Part of a small language model's weights.
Size: width 192, vocabulary 6632.
Architecture: LayerNorm before each block, rotary positions, no biases in attention or MLP, tied embeddings, attention and MLP in parallel.
Training: a variant of SOAP for these matrices, 157M tokens.
Each number is 50 + 15 x the weight over its row's rms, rounded and kept within 0 to 99. Layers, rows and columns count from 0. The size before them is the row's rms in percent of the matrix's.

# layer 3 MLP down (transposed), 768x192, rms 0.155, rows 228-300, columns 48-95
101:48 46 44 17 56 41 40 58 42 63 48 31 60 62 50 42 51 25 31 41 47 38 54 54 56 33 65 87 38 49 62 51 55 36 41 50 31 53 62 12 43 55 49 43 33 41 68 70
102:50 43 36 34 55 53 70 52 53 30 51 45 27 60 72 39 44 64 39 78 34 26 24 48 31 43 64 53 51 68 54 47 55 52 69 59 80 45 75 70 55 50 45 51 73 68 86 42
107:42 58 66 52 59 25 63 30 69 76 63 59 75 68 38 42 54 56 65 61 62 47 45 33 33 47 49 73 37 32 35 41 63 62 41 39 36 40 84 49 57 66 28 41 39 53 71 46
094:67 24 28 50 63 53 36 53 54 67 42 47 53 38 36 51 38 42 46 41 78 76 67 39 32 71 88 62 38 44 43 62 35 62 38 43 44 67 61 36 48 44 46 62 54 49 44 47
104:24 38 36 59 72 36 72 50 40 56 45 48 25 54 45 44 49 39 59 72 48 57 88 30 29 34 35 43 64 37 73 69 56 38 67 41 39 63 51 32 63 52 52 42 34 48 49 18
128:42 66 30 40 34 59 56 43 55 41 65 39 56 34 48 46 88 70 54 55 31 39 60 58 47 71 54 46 42 46 68 69 59 20 44 12 68 54 24 21 93 67 49 35 40 74 43 47
091:45 39 42 49 46 53 21 59 54 32 36 50 48 43 23 81 53 55 23 15 37 19 77 37 49 66 55 36 68 22 53 60 49 50 64 43 30 73 54 60 32 30 29 45 62 21 57 39
096:37 74 36 52 35 46 35 89 59 68 32 57 58 66 54 34 42 22 44 25 41 43 84 72 43 49 50 58 19 37 42 58 56 63 48 72 41 56 62 14 48 39 42 16 39 54 61 56
098:45 25 34 55 53 62 34 66 38 20 79 40 20 43 27 71 45 48 43 51 55 55 65 52 34 40 38 58 26 54 45 55 18 59 52 48 53 41 70 53 49 58 74 28 62 37 40 55
105:38 31 45 77 39 26 42 73 67 53 39 48 33 48 35 54 54 47 55 41 36 58 53 31 49 39 49 51 50 28 35 56 68 52 32 54 40 38 31 18 72 59 57 42 61 55 71 25
101:38 56 57 68 71 56 72 40 63 76 70 58 59 77 53 46 31 55 57 47 52 38 57 38 46 79 57 65 66 50 61 34 48 34 47 43 18 67 73 24 57 42 49 55 57 66 44 66
095:49 50 29 50 50 39 31 63 54 44 39 28 60 67 57 44 39 55 50 51 50 33 38 33 52 14 60 49 37 49 42 24 62 36 67 68 77 49 70 38 15 36 35 65 40 45 59 22
117:49 46 56 22 68 35 30 48 73 31 38 66 56 49 51 51 52 53 64 65 66 28 34 50 58 62 38 37 41 53 38 47 46 43 46 58 70 62 71 57 52 94 57 38 63 48 41 59
096:49 49 22 56 53 83 62 70 47 61 65 40 49 63 66 61 42 33 41 69 67 45 53 57 78 79 41 28 53 59 42 37 38 84 46 22 43 51 74 86 34 35 55 64 61 55 64 55
110:25 41 80 48 38 61 76 92 46 91 74 38 60 44 38 39 76 36 43 62 40 43 54 31 59 44 39 63 44 27 62 23 46 36 71 73 37 56 17 58 51 12 45 64 51 22 43 58
092:58 63 38 30 39 48 45 31 51 34 59 61 75 26 53 67 68 46 72 34 54 58 62 87 51 66 56 59 43 44 62 44 68 55 93 67 54 38 67 56 47 42 48 51 63 70 46 54
093:36 70 41 38 46 65 60 56 46 55 32 00 43 40 25 63 56 52 38 20 59 39 62 65 69 55 62 57 74 48 43 35 65 42 75 51 46 55 45 42 32 57 61 43 25 48 75 54
102:77 49 41 65 49 42 72 50 52 31 41 41 43 51 49 20 21 33 31 62 89 56 41 52 39 49 43 48 64 35 63 60 38 57 48 56 64 51 31 23 38 63 55 41 63 51 59 40
091:45 59 49 58 69 24 47 15 36 49 56 38 49 54 62 68 55 69 57 63 48 59 50 32 58 17 39 30 46 27 61 40 61 64 41 75 68 49 57 37 29 50 43 36 46 63 46 68
098:40 63 52 28 57 60 22 48 43 49 34 44 47 76 66 62 99 66 47 29 52 25 70 54 44 65 72 49 29 57 65 53 41 50 14 49 66 42 68 56 45 40 46 60 35 64 46 49
104:40 40 51 62 38 50 35 42 61 57 64 46 39 37 34 55 37 52 49 59 41 51 55 37 69 81 58 60 21 47 42 35 30 34 49 33 61 59 40 62 62 22 68 44 44 42 25 35
118:23 43 42 62 71 24 40 38 43 40 59 48 65 58 40 33 22 67 27 55 54 43 49 45 43 50 77 69 66 61 34 65 66 42 59 32 47 50 37 25 66 45 35 48 43 12 69 55
113:72 44 41 43 63 52 50 38 54 60 36 45 28 33 49 69 34 63 43 36 30 33 65 46 34 44 39 75 22 24 63 53 81 34 59 57 41 60 32 53 45 48 30 65 63 23 24 75
101:42 53 73 68 32 30 41 58 72 48 37 42 52 54 32 53 50 30 82 45 35 52 26 52 34 59 76 35 60 57 62 39 37 50 57 39 51 69 53 58 43 27 50 61 37 46 73 58
106:41 51 71 40 32 70 48 57 65 59 46 53 66 66 65 41 40 40 46 20 22 67 54 55 65 57 66 59 58 39 68 52 53 42 63 38 66 45 53 47 43 60 33 71 44 59 77 47
106:61 28 56 60 21 50 53 72 27 41 51 28 48 58 63 39 17 07 41 59 58 62 39 63 56 38 44 26 50 42 51 36 32 38 41 61 40 53 52 67 42 73 50 37 43 11 63 44
090:47 40 59 49 27 26 26 46 43 36 60 59 32 36 33 55 35 69 46 19 33 65 52 59 48 49 70 51 54 50 56 36 50 41 67 28 56 27 61 69 64 76 62 82 69 22 61 39
108:81 50 42 35 42 56 45 45 29 40 72 30 38 35 58 44 91 46 49 36 76 67 26 76 43 28 56 66 43 53 22 49 47 52 42 71 68 39 32 53 55 45 49 91 51 55 23 59
099:54 58 34 43 40 59 48 58 38 52 77 63 44 53 51 51 46 41 60 38 67 46 37 54 65 77 95 64 53 40 59 62 55 40 43 60 66 54 55 68 59 58 43 39 45 59 51 23
105:58 99 72 50 44 42 32 76 64 68 45 60 45 42 53 52 41 30 52 72 52 57 46 45 59 42 69 60 41 45 36 63 71 65 61 49 43 70 57 39 59 65 28 68 25 38 33 49
104:77 59 80 49 58 52 38 59 41 63 34 63 48 54 43 71 46 35 58 55 57 47 61 48 36 39 21 29 48 42 40 34 42 35 67 75 68 56 56 34 29 25 84 95 47 68 64 59
102:49 46 42 53 45 39 66 26 43 63 28 41 38 67 59 50 62 37 49 50 59 50 71 20 62 61 48 55 39 50 77 46 44 38 23 46 19 43 57 76 51 35 61 68 19 58 57 56
113:41 57 33 59 31 79 64 51 37 36 59 48 37 58 70 46 42 55 41 56 60 72 47 31 39 28 48 45 73 62 58 32 43 42 48 48 19 31 47 63 59 65 37 78 43 37 27 62
109:49 41 42 57 72 42 62 73 53 55 46 19 39 52 55 96 63 24 72 44 77 50 56 69 39 39 70 37 56 50 76 36 48 35 28 70 54 91 50 50 27 55 78 58 48 24 43 53
116:55 46 40 46 60 39 62 53 58 67 71 74 57 51 46 50 26 58 66 57 35 63 51 62 22 48 41 28 62 33 45 45 69 37 56 40 52 94 69 60 29 46 39 34 50 31 44 51
112:59 65 44 58 53 78 49 56 34 26 43 27 60 68 33 45 57 44 53 29 46 44 87 37 29 63 22 39 49 80 52 54 58 67 66 47 54 47 77 51 36 33 35 70 38 59 57 33
082:58 65 74 64 57 43 36 37 52 57 63 33 78 54 56 47 55 29 59 62 64 34 66 62 71 27 63 57 60 51 50 46 52 39 63 40 33 41 53 44 30 33 43 73 47 44 50 54
089:87 54 58 24 63 61 43 29 60 55 41 48 21 55 22 54 51 28 56 33 49 79 46 69 61 26 24 71 53 50 66 23 82 43 31 41 82 54 53 51 55 60 43 63 41 50 69 44
113:49 51 47 40 53 28 54 63 48 65 39 56 68 39 61 27 34 86 40 55 32 26 46 71 18 33 70 51 41 66 39 59 32 51 53 58 63 55 51 63 45 46 70 32 93 47 32 63
088:33 49 54 39 53 34 58 67 37 36 50 51 50 61 58 48 61 62 47 56 54 38 52 36 45 74 86 56 47 32 66 59 35 45 24 39 30 59 43 57 58 44 58 68 63 60 80 57
076:73 33 53 59 56 42 80 62 48 57 57 37 30 30 38 56 53 57 56 84 41 43 57 31 59 63 59 51 43 35 56 45 30 45 25 51 42 77 53 59 67 64 61 34 72 22 41 74
090:70 29 21 72 68 68 33 59 63 31 50 59 50 41 38 59 57 52 49 30 69 40 68 85 58 71 48 64 43 60 14 68 74 52 46 39 58 33 14 62 71 60 69 51 83 25 51 46
098:32 61 74 38 24 56 55 46 75 50 32 48 31 44 68 45 28 72 29 30 53 55 27 45 66 55 31 62 58 72 47 70 43 33 48 26 62 70 32 39 45 26 43 50 68 71 33 40
099:70 47 61 50 59 56 55 46 59 72 13 35 33 33 81 36 63 37 32 49 48 40 39 41 45 64 31 64 77 32 24 27 37 51 52 35 46 50 54 75 44 35 37 63 30 21 35 47
105:80 38 49 58 59 28 51 70 30 50 29 52 35 56 54 35 56 66 40 60 40 67 49 35 59 61 30 42 68 49 15 70 81 07 33 42 59 39 40 60 53 67 22 11 57 46 60 48
076:39 13 21 46 56 39 32 67 57 52 53 39 55 65 26 62 61 60 89 50 60 68 53 64 35 54 45 61 35 43 74 61 71 39 57 65 38 54 38 48 58 75 49 42 46 35 35 53
084:29 43 59 42 40 41 41 33 40 64 55 56 43 52 43 43 49 47 86 45 41 34 50 56 42 47 50 64 79 55 75 29 59 22 51 54 30 56 47 49 74 57 54 22 66 58 64 46
093:36 63 15 65 52 37 43 52 61 53 61 62 40 31 56 63 29 71 45 44 21 62 50 43 29 80 38 35 54 68 54 76 42 53 46 53 57 43 54 49 82 56 38 60 66 78 50 39
107:74 36 62 38 61 48 52 22 63 67 62 56 74 45 66 51 38 31 57 50 52 46 48 53 60 60 52 55 29 30 42 44 28 37 33 57 62 51 37 67 58 31 42 21 74 39 26 54
098:50 37 24 42 21 46 37 45 31 57 69 59 20 55 23 59 48 45 29 56 70 31 54 61 42 19 38 48 71 57 51 48 33 58 43 51 46 53 67 46 60 37 51 67 59 38 63 78
112:75 41 58 69 49 62 50 60 43 57 40 68 49 64 45 36 48 10 28 44 59 40 43 58 48 35 43 48 48 50 44 48 47 35 70 29 36 34 38 49 36 43 38 27 46 29 37 32
102:55 42 52 35 60 64 69 21 56 39 66 41 54 36 42 48 46 49 43 43 70 56 48 58 26 47 43 23 67 55 45 69 58 26 34 09 52 56 40 46 63 61 42 45 19 76 54 31
114:36 30 26 55 50 73 34 65 35 39 62 66 60 62 37 70 43 44 66 50 32 74 35 61 47 18 43 73 77 37 69 46 86 62 43 51 36 60 28 51 56 21 40 70 53 46 52 52
105:70 47 52 57 44 68 34 50 67 59 61 55 63 48 54 56 67 68 56 55 25 49 38 37 44 56 34 75 39 47 74 72 37 41 76 73 69 49 47 46 45 37 57 85 48 59 64 54
102:15 46 47 59 48 30 76 63 31 63 31 46 20 59 67 66 39 39 67 60 37 43 72 51 39 61 50 51 20 21 49 52 59 63 43 53 49 62 74 51 49 64 28 12 54 44 46 27
108:51 54 37 54 40 75 59 19 31 42 42 62 68 46 39 25 24 69 59 58 83 89 42 69 40 52 63 42 55 61 30 35 34 95 35 47 57 49 82 35 61 30 49 52 53 57 65 38
111:51 43 28 42 29 79 67 38 73 42 40 49 51 55 54 55 57 48 36 25 34 36 44 56 44 56 66 42 84 47 49 63 57 76 26 57 64 56 54 55 61 47 50 71 67 42 15 41
092:49 68 42 48 63 47 62 23 34 46 49 52 26 48 57 49 26 50 27 61 27 47 46 48 55 73 51 55 52 33 40 68 39 43 57 49 36 27 34 47 50 62 56 38 37 43 46 72
106:77 58 79 51 48 76 46 62 60 61 37 50 50 77 47 36 61 37 26 53 54 50 50 47 27 37 52 44 57 54 44 38 41 46 20 57 32 53 65 55 67 40 65 63 46 50 62 53
111:47 62 38 62 25 58 62 32 76 62 40 70 49 58 30 52 48 81 66 55 56 46 33 47 64 42 55 44 44 29 61 72 74 34 54 59 65 48 49 55 66 45 37 74 77 38 28 42
103:17 38 58 52 48 28 51 84 70 56 30 38 33 51 33 52 35 44 72 58 40 73 43 42 47 21 27 47 23 68 87 50 68 49 59 47 27 36 20 66 69 47 58 70 53 59 55 42
098:46 50 40 71 53 26 59 46 53 43 51 64 28 55 52 68 42 57 50 58 21 38 36 62 47 41 42 35 46 38 46 49 58 55 58 76 53 34 44 32 60 75 75 56 55 27 25 54
097:36 64 50 65 53 57 46 63 47 74 30 57 45 34 35 76 20 51 66 64 46 60 48 46 69 42 34 50 27 13 70 06 65 75 51 62 77 60 28 48 42 46 56 46 36 71 49 39
092:56 49 72 52 49 65 38 37 43 69 45 45 68 51 36 48 68 53 52 45 56 68 65 85 29 43 57 39 56 38 94 72 55 37 41 65 48 60 66 74 24 54 43 43 53 21 40 23
128:64 43 27 69 60 77 37 15 62 30 48 32 59 49 69 11 39 40 27 64 53 75 58 63 49 57 56 42 30 49 45 61 23 40 53 36 39 55 49 33 47 63 32 32 44 60 59 38
113:42 66 41 43 45 37 66 44 59 57 50 58 63 35 51 86 41 38 39 65 42 71 78 34 37 58 60 20 44 67 54 34 47 40 67 38 27 57 53 46 70 44 58 38 56 83 26 78
120:63 59 51 36 47 46 43 52 62 71 37 47 54 53 24 41 20 32 35 36 86 53 33 51 54 45 55 38 64 42 37 37 26 51 52 53 18 49 37 43 53 70 75 19 35 39 56 26
114:43 63 35 52 62 58 55 55 53 58 60 76 48 61 47 30 31 36 55 63 70 37 75 78 37 68 61 45 57 38 61 47 62 78 48 43 46 45 60 63 65 28 62 66 49 69 31 69
110:78 57 56 26 72 59 42 36 54 68 72 25 74 28 37 41 21 43 56 54 25 50 61 52 71 40 63 60 20 39 56 81 46 64 55 51 56 66 41 40 48 47 25 39 50 56 64 21
095:75 37 47 36 46 55 45 67 68 51 37 60 44 46 51 73 63 49 67 48 55 33 50 92 54 62 50 53 27 48 53 48 46 31 38 50 67 45 53 71 46 60 86 43 47 18 32 56
108:57 40 50 59 09 59 62 33 82 56 47 29 48 50 38 82 10 41 64 53 34 42 66 54 41 42 67 45 58 72 81 52 54 48 52 47 60 65 49 22 57 41 61 43 56 41 36 51
105:42 80 56 88 54 51 33 45 39 45 44 30 47 65 61 47 52 54 75 39 45 52 45 43 67 47 46 58 42 27 57 50 67 42 68 68 26 62 26 40 45 70 25 40 51 35 44 61
120:39 64 59 41 45 27 37 45 31 62 55 15 44 64 51 30 51 03 39 60 46 51 52 32 50 44 41 43 25 53 41 50 20 30 58 70 42 34 59 43 84 41 47 42 64 44 32 41
# layer 3 MLP up, 768x192, rms 0.152, rows 229-300, columns 48-95
097:30 70 53 41 67 62 32 67 35 32 63 50 41 58 44 59 46 52 61 57 08 44 45 80 32 59 58 58 50 52 49 20 66 42 35 45 76 53 52 45 48 56 75 54 41 60 45 67
100:54 40 65 65 75 71 72 39 36 46 45 37 10 54 47 42 30 63 56 18 34 44 37 48 51 84 23 72 44 27 71 72 46 54 61 29 37 56 39 39 35 78 41 51 36 53 77 60
094:40 63 42 53 45 22 68 74 44 46 17 38 79 35 50 21 73 36 45 69 44 64 19 20 42 77 43 63 49 69 63 34 43 50 58 24 67 65 46 37 55 29 60 42 59 54 29 51
099:54 40 52 84 49 66 70 30 28 57 50 60 61 32 69 51 50 39 48 61 64 51 53 62 39 49 64 21 79 56 32 45 53 31 50 46 55 34 69 84 29 71 48 69 46 53 29 42
112:60 39 48 25 79 40 61 36 40 34 45 63 57 54 49 48 32 53 45 67 24 42 29 44 62 73 41 46 68 49 36 43 57 40 48 54 53 56 53 64 59 71 55 24 35 53 52 23
089:45 64 76 33 24 41 74 40 39 56 48 45 59 71 55 64 33 62 60 92 71 64 14 37 40 61 48 51 48 43 49 54 40 53 53 64 41 41 52 06 44 74 56 57 74 50 62 65
096:50 47 42 49 77 34 25 85 77 41 44 75 41 33 40 49 77 53 62 45 57 58 67 49 62 62 45 59 35 81 57 44 38 52 29 52 38 49 58 70 41 42 47 35 39 67 30 55
097:17 44 52 70 48 40 58 31 43 53 52 43 68 64 65 47 31 57 46 77 08 47 43 56 58 61 27 25 32 64 74 54 18 53 52 62 46 19 29 34 41 44 61 44 33 68 53 48
102:34 61 51 72 66 61 64 64 48 33 17 34 57 52 60 25 54 48 53 41 50 70 40 59 49 44 68 64 66 85 43 42 24 44 41 46 34 39 59 73 82 59 61 28 44 37 58 16
104:64 47 56 53 74 67 50 64 58 47 59 40 65 55 55 45 49 41 33 45 46 50 48 47 40 63 60 40 47 57 66 68 41 27 39 63 60 31 75 59 59 29 36 44 42 28 39 47
096:50 55 30 50 50 93 53 30 66 42 76 89 34 53 55 60 44 31 17 60 34 39 59 63 38 30 62 55 37 38 37 67 57 53 51 55 38 31 38 57 35 62 83 60 48 51 52 62
110:51 40 59 55 40 77 62 46 59 44 57 53 52 51 58 30 46 47 42 61 61 36 48 26 72 62 47 63 38 40 52 81 42 70 27 55 70 44 46 63 50 66 40 39 58 45 36 39
095:48 64 82 72 83 57 44 45 69 37 46 46 80 20 62 68 35 63 51 47 41 68 42 51 49 50 66 29 43 65 35 59 41 58 29 28 81 47 42 47 41 44 63 62 40 71 51 56
099:47 81 38 45 27 79 49 32 41 61 45 54 44 21 77 85 47 39 37 33 47 44 45 51 53 60 36 55 59 83 55 70 60 46 52 65 56 40 35 62 60 33 40 58 66 37 39 10
093:37 52 63 44 82 49 44 43 48 41 31 49 49 74 57 73 21 47 43 56 30 62 44 15 59 56 28 53 46 50 62 42 31 58 28 42 94 57 24 59 59 75 35 45 62 49 64 59
087:47 26 64 75 57 57 57 55 44 56 33 97 51 47 62 44 77 64 37 44 54 71 00 75 49 35 26 64 70 52 42 54 46 65 54 65 41 43 39 38 60 47 51 36 61 26 75 39
104:63 72 56 54 57 62 26 49 49 57 77 56 62 37 46 26 43 47 40 45 55 44 70 61 43 63 63 41 39 21 54 56 70 57 61 44 48 54 43 34 61 34 53 47 45 51 30 58
101:51 11 44 33 35 28 60 83 79 48 49 39 27 55 30 58 60 39 42 47 30 52 70 59 31 56 75 74 52 56 44 47 48 45 46 54 65 69 30 49 47 47 44 35 58 27 39 49
095:55 46 56 82 55 66 49 44 42 47 50 46 53 34 47 37 45 44 48 58 45 69 45 51 46 45 65 48 48 40 57 36 43 46 66 51 75 77 31 39 65 54 93 69 46 38 42 47
104:46 48 21 50 48 69 51 41 34 34 75 48 44 55 39 14 65 37 53 71 66 41 45 41 55 76 32 58 81 48 66 41 67 19 38 36 70 45 62 50 45 59 43 52 32 37 59 46
107:30 62 79 27 63 45 44 63 66 43 50 31 42 34 35 51 55 71 52 25 78 24 57 47 65 40 50 24 77 42 54 62 65 34 47 35 74 64 33 46 59 61 76 13 60 63 46 84
103:65 39 34 73 54 55 18 29 42 42 49 53 58 83 43 55 74 56 62 66 67 66 67 69 27 68 75 43 49 34 46 67 45 67 69 50 65 30 61 57 23 32 43 51 73 53 32 41
097:48 36 46 39 75 43 56 59 56 50 39 49 55 60 70 49 57 37 59 42 47 53 40 40 51 42 39 48 46 81 42 56 55 50 36 42 41 48 77 89 81 65 74 67 57 43 33 46
105:35 71 25 12 41 34 57 19 40 48 49 32 52 32 40 55 59 34 71 56 39 50 49 59 68 52 57 68 42 49 47 27 21 37 58 23 67 39 82 44 81 56 68 53 34 55 51 49
103:50 41 39 55 71 37 23 57 57 37 26 53 46 59 52 54 48 68 16 45 48 55 69 29 62 47 46 61 47 40 68 67 57 77 56 45 55 21 73 49 62 53 68 42 68 76 43 59
087:54 38 38 56 44 99 87 71 61 71 74 67 61 47 57 30 54 54 50 30 46 21 50 47 54 52 46 44 78 74 72 63 44 56 44 39 51 48 35 65 40 49 43 46 78 36 35 52
115:45 42 49 77 76 69 44 54 58 34 84 42 47 40 57 53 60 31 54 25 29 58 47 49 58 46 48 29 50 61 57 59 41 16 82 39 40 51 44 52 54 64 73 26 63 50 42 32
096:50 35 28 43 49 52 36 61 70 23 44 29 60 33 50 69 45 52 40 60 43 50 31 34 59 61 58 46 20 45 53 66 41 69 58 62 46 47 50 51 51 41 51 43 82 46 63 60
097:49 52 51 64 52 54 54 40 73 22 57 49 38 34 40 60 59 46 47 43 54 36 51 54 44 51 30 29 47 47 64 58 38 48 48 75 33 47 28 48 48 61 72 75 50 06 52 66
106:44 39 62 60 43 00 34 26 45 51 47 49 70 25 51 50 36 57 44 39 27 70 33 28 61 57 59 56 49 37 68 54 73 65 65 46 60 22 64 73 44 44 46 26 15 27 85 44
098:48 47 51 69 25 31 69 54 19 54 43 62 44 49 39 42 39 50 35 75 73 47 55 54 71 62 60 57 27 44 55 67 39 33 60 77 50 57 44 69 75 37 74 41 49 60 52 50
105:79 62 69 73 60 29 35 47 71 61 65 70 53 49 20 24 46 39 50 54 44 33 47 47 67 81 52 64 47 46 44 62 40 67 59 64 84 65 58 59 33 45 71 29 56 31 69 26
106:42 64 67 66 38 51 45 50 48 49 57 66 59 62 55 32 38 39 43 58 50 61 81 87 48 34 48 78 43 56 49 42 76 43 71 54 67 34 36 52 66 36 60 64 67 35 39 84
107:42 56 58 53 51 36 43 34 40 43 53 24 53 56 48 66 37 55 80 52 86 51 49 60 54 45 48 70 26 63 28 48 63 34 60 64 22 73 60 59 60 40 25 75 51 44 60 39
105:66 53 59 50 68 70 67 20 73 59 78 50 29 34 70 19 66 39 53 53 71 40 50 56 39 49 38 77 42 10 47 60 38 59 56 50 61 27 33 66 65 58 24 45 38 43 54 58
099:47 32 51 89 30 35 69 46 48 48 49 69 37 45 40 46 59 35 34 30 59 55 40 36 39 81 49 47 42 61 58 48 52 18 39 61 60 56 53 34 58 45 49 37 78 30 53 40
095:25 77 46 37 46 19 52 64 56 45 38 56 54 48 85 28 41 52 34 71 73 48 63 39 64 43 47 32 51 52 40 52 44 93 64 49 38 26 43 49 46 48 32 79 37 37 28 25
111:55 42 66 56 72 55 58 75 43 75 35 45 34 47 50 58 47 52 30 64 45 59 59 36 38 24 57 50 46 58 28 41 54 74 51 26 40 63 39 57 55 62 53 44 29 39 32 30
089:65 40 79 23 66 52 47 34 86 47 35 27 41 55 38 68 45 51 57 54 26 60 84 49 22 51 47 29 55 52 58 70 57 37 44 53 62 57 29 72 39 35 77 68 38 40 43 66
089:57 52 41 45 61 57 25 16 47 57 77 45 53 30 71 46 37 44 45 45 42 60 67 09 65 30 42 67 52 44 38 45 53 44 42 71 66 52 53 75 64 56 39 53 38 71 56 54
088:35 67 65 52 43 39 73 51 34 61 56 45 78 71 48 37 61 35 71 76 70 65 34 39 50 49 60 47 69 66 71 30 42 50 67 32 58 34 59 57 47 59 82 60 50 61 37 36
088:54 43 48 55 68 39 44 42 72 37 32 62 68 49 56 33 58 56 46 40 61 70 68 51 73 26 38 73 46 82 50 37 69 47 47 28 60 69 57 42 45 42 77 53 08 53 64 42
098:29 43 39 59 32 39 39 31 54 55 71 68 53 43 67 44 61 67 40 50 59 55 45 70 54 28 42 59 49 60 28 65 41 62 75 58 29 87 52 49 44 48 35 63 57 35 60 27
104:77 38 24 62 65 70 64 55 64 47 49 41 44 72 56 47 22 58 51 72 75 42 36 30 26 38 70 33 37 41 41 58 45 23 73 35 65 29 63 44 51 52 25 56 65 28 47 44
098:37 52 72 58 33 50 36 27 67 93 76 27 47 44 47 52 23 40 14 46 38 59 43 23 52 68 56 36 33 53 28 42 35 48 36 61 41 21 89 53 44 92 62 39 66 74 65 50
094:23 62 68 41 56 47 43 57 48 75 33 46 54 46 71 52 33 30 23 50 60 72 48 33 44 74 51 34 36 31 63 38 42 43 64 36 35 39 41 38 39 32 37 72 32 42 66 57
086:50 39 71 31 36 47 52 87 65 60 66 42 46 51 53 35 46 33 62 53 55 58 45 62 83 52 64 82 38 56 36 67 47 46 30 34 41 68 28 67 79 54 36 39 64 43 66 50
098:47 41 71 58 37 63 74 43 52 46 39 30 56 55 28 45 60 69 29 33 37 54 36 65 34 44 79 55 39 54 44 58 60 39 47 59 48 56 49 30 54 76 44 30 61 34 44 56
098:47 34 55 37 41 64 66 32 37 51 68 58 59 66 34 34 33 49 25 53 40 41 50 31 36 61 73 55 71 54 40 54 46 41 42 38 42 62 65 55 43 31 54 54 53 46 50 59
102:31 31 65 33 49 36 70 59 55 29 46 09 60 40 42 31 46 51 31 73 62 78 37 62 59 52 66 84 36 58 67 13 46 44 48 50 49 54 25 46 50 68 61 67 67 37 78 71
096:54 38 46 37 55 53 68 52 33 58 28 52 44 63 39 51 37 35 92 84 51 39 64 43 62 42 63 61 39 40 50 43 60 34 73 53 41 63 35 55 47 59 54 76 56 41 62 65
105:63 33 48 76 62 40 67 60 58 58 22 62 76 41 51 59 45 74 32 49 45 67 32 51 59 79 52 47 44 44 74 71 71 55 47 18 47 25 65 50 48 45 44 48 54 46 70 54
103:35 63 42 52 41 32 48 29 51 61 54 93 73 59 40 55 63 27 67 44 27 39 39 59 71 09 54 19 51 41 54 35 81 52 66 38 47 50 51 74 65 57 20 19 34 47 66 54
114:84 47 23 40 55 57 35 39 53 52 70 36 70 40 53 49 47 65 30 32 67 53 43 40 57 67 62 54 44 43 38 47 43 52 29 53 23 17 60 27 70 46 19 45 50 66 72 44
111:46 37 66 62 71 67 41 77 41 61 46 60 66 48 72 21 48 70 48 67 47 44 54 62 54 25 66 19 35 57 26 51 55 51 59 56 38 68 35 52 36 88 66 80 56 59 54 48
112:43 30 68 46 46 45 38 49 32 41 74 26 60 64 77 57 55 30 30 49 45 53 27 67 40 36 49 66 40 46 61 26 42 50 55 89 50 39 68 40 34 34 39 50 57 30 42 63
088:74 51 43 41 26 59 26 52 33 69 65 46 65 53 57 60 64 66 44 44 43 59 68 64 33 53 58 64 70 58 45 53 51 30 70 60 55 64 69 66 62 61 30 32 49 43 60 48
101:41 29 55 51 85 65 73 73 55 38 66 47 73 81 65 58 33 55 77 74 57 61 32 79 44 53 52 25 42 68 32 31 43 76 45 60 56 56 66 35 37 34 46 42 66 42 55 40
103:34 63 49 72 66 66 36 39 63 39 76 50 36 29 65 24 55 33 50 29 51 53 69 55 46 36 55 21 32 57 31 55 43 68 48 36 30 57 59 68 43 71 28 32 67 50 70 35
101:83 38 45 55 42 52 84 60 52 34 69 25 66 54 37 48 57 43 53 50 66 39 54 58 43 41 55 88 59 59 40 37 41 51 64 41 81 58 50 51 50 51 64 43 68 42 44 58
097:51 43 43 73 32 62 48 44 54 36 59 46 26 43 66 41 51 57 34 59 49 52 65 67 72 57 75 54 44 58 33 30 63 68 17 46 52 44 51 58 60 31 41 41 44 60 62 49
095:55 43 31 39 43 64 17 40 78 57 66 34 49 49 42 52 49 83 29 58 30 41 61 34 57 72 52 27 30 57 81 34 50 14 39 61 51 66 36 23 48 43 35 40 42 76 54 49
093:30 25 49 66 42 17 55 68 36 44 57 62 44 58 48 50 55 73 68 71 57 45 69 38 64 43 57 35 44 45 51 30 40 54 54 53 45 68 10 62 32 62 43 55 41 37 68 47
110:48 27 35 84 19 29 42 42 68 40 45 41 52 66 54 41 50 72 50 61 52 76 52 55 54 49 25 47 47 54 40 55 58 70 52 65 49 23 82 57 55 44 58 46 71 30 52 70
106:51 50 47 55 35 33 42 34 66 66 29 39 43 53 73 28 13 37 49 58 36 48 44 43 40 23 43 62 37 70 50 77 51 63 32 56 60 53 60 44 39 50 43 60 47 42 47 51
100:40 56 17 67 59 47 78 71 49 39 24 37 36 52 47 67 55 36 53 68 55 44 57 67 39 50 22 90 34 84 91 59 43 72 58 61 29 53 44 45 30 59 41 33 08 23 52 64
102:22 39 48 72 59 62 52 52 39 50 66 42 48 41 46 46 67 33 35 39 47 73 42 51 34 33 16 56 59 31 56 45 63 52 69 38 50 55 49 44 61 16 48 46 08 68 43 47
105:41 42 54 46 55 58 58 14 58 47 47 48 48 40 65 37 84 43 57 61 64 26 63 50 50 50 41 60 53 41 47 49 32 55 44 34 49 35 50 58 65 66 82 26 06 79 62 87
097:38 44 50 52 53 32 61 36 46 59 48 48 55 40 51 62 34 48 47 48 48 47 38 33 58 61 40 38 21 68 64 83 64 57 60 75 33 56 32 50 26 73 83 49 41 64 51 37
100:70 55 75 49 63 56 32 60 40 40 67 40 58 40 55 64 32 55 59 61 60 35 54 69 75 46 59 46 48 40 63 40 61 50 88 66 41 62 50 27 33 39 66 21 63 15 75 74
110:50 35 72 43 61 42 39 54 33 35 37 64 33 50 45 39 52 45 43 31 58 32 54 56 53 36 64 26 67 19 36 23 36 65 57 40 46 26 54 59 51 51 75 81 48 65 78 28
112:34 38 28 83 92 37 57 40 31 37 44 46 62 50 67 58 29 19 43 40 48 49 55 74 30 67 54 83 59 53 65 61 42 47 70 72 68 40 41 61 37 24 59 34 37 12 46 42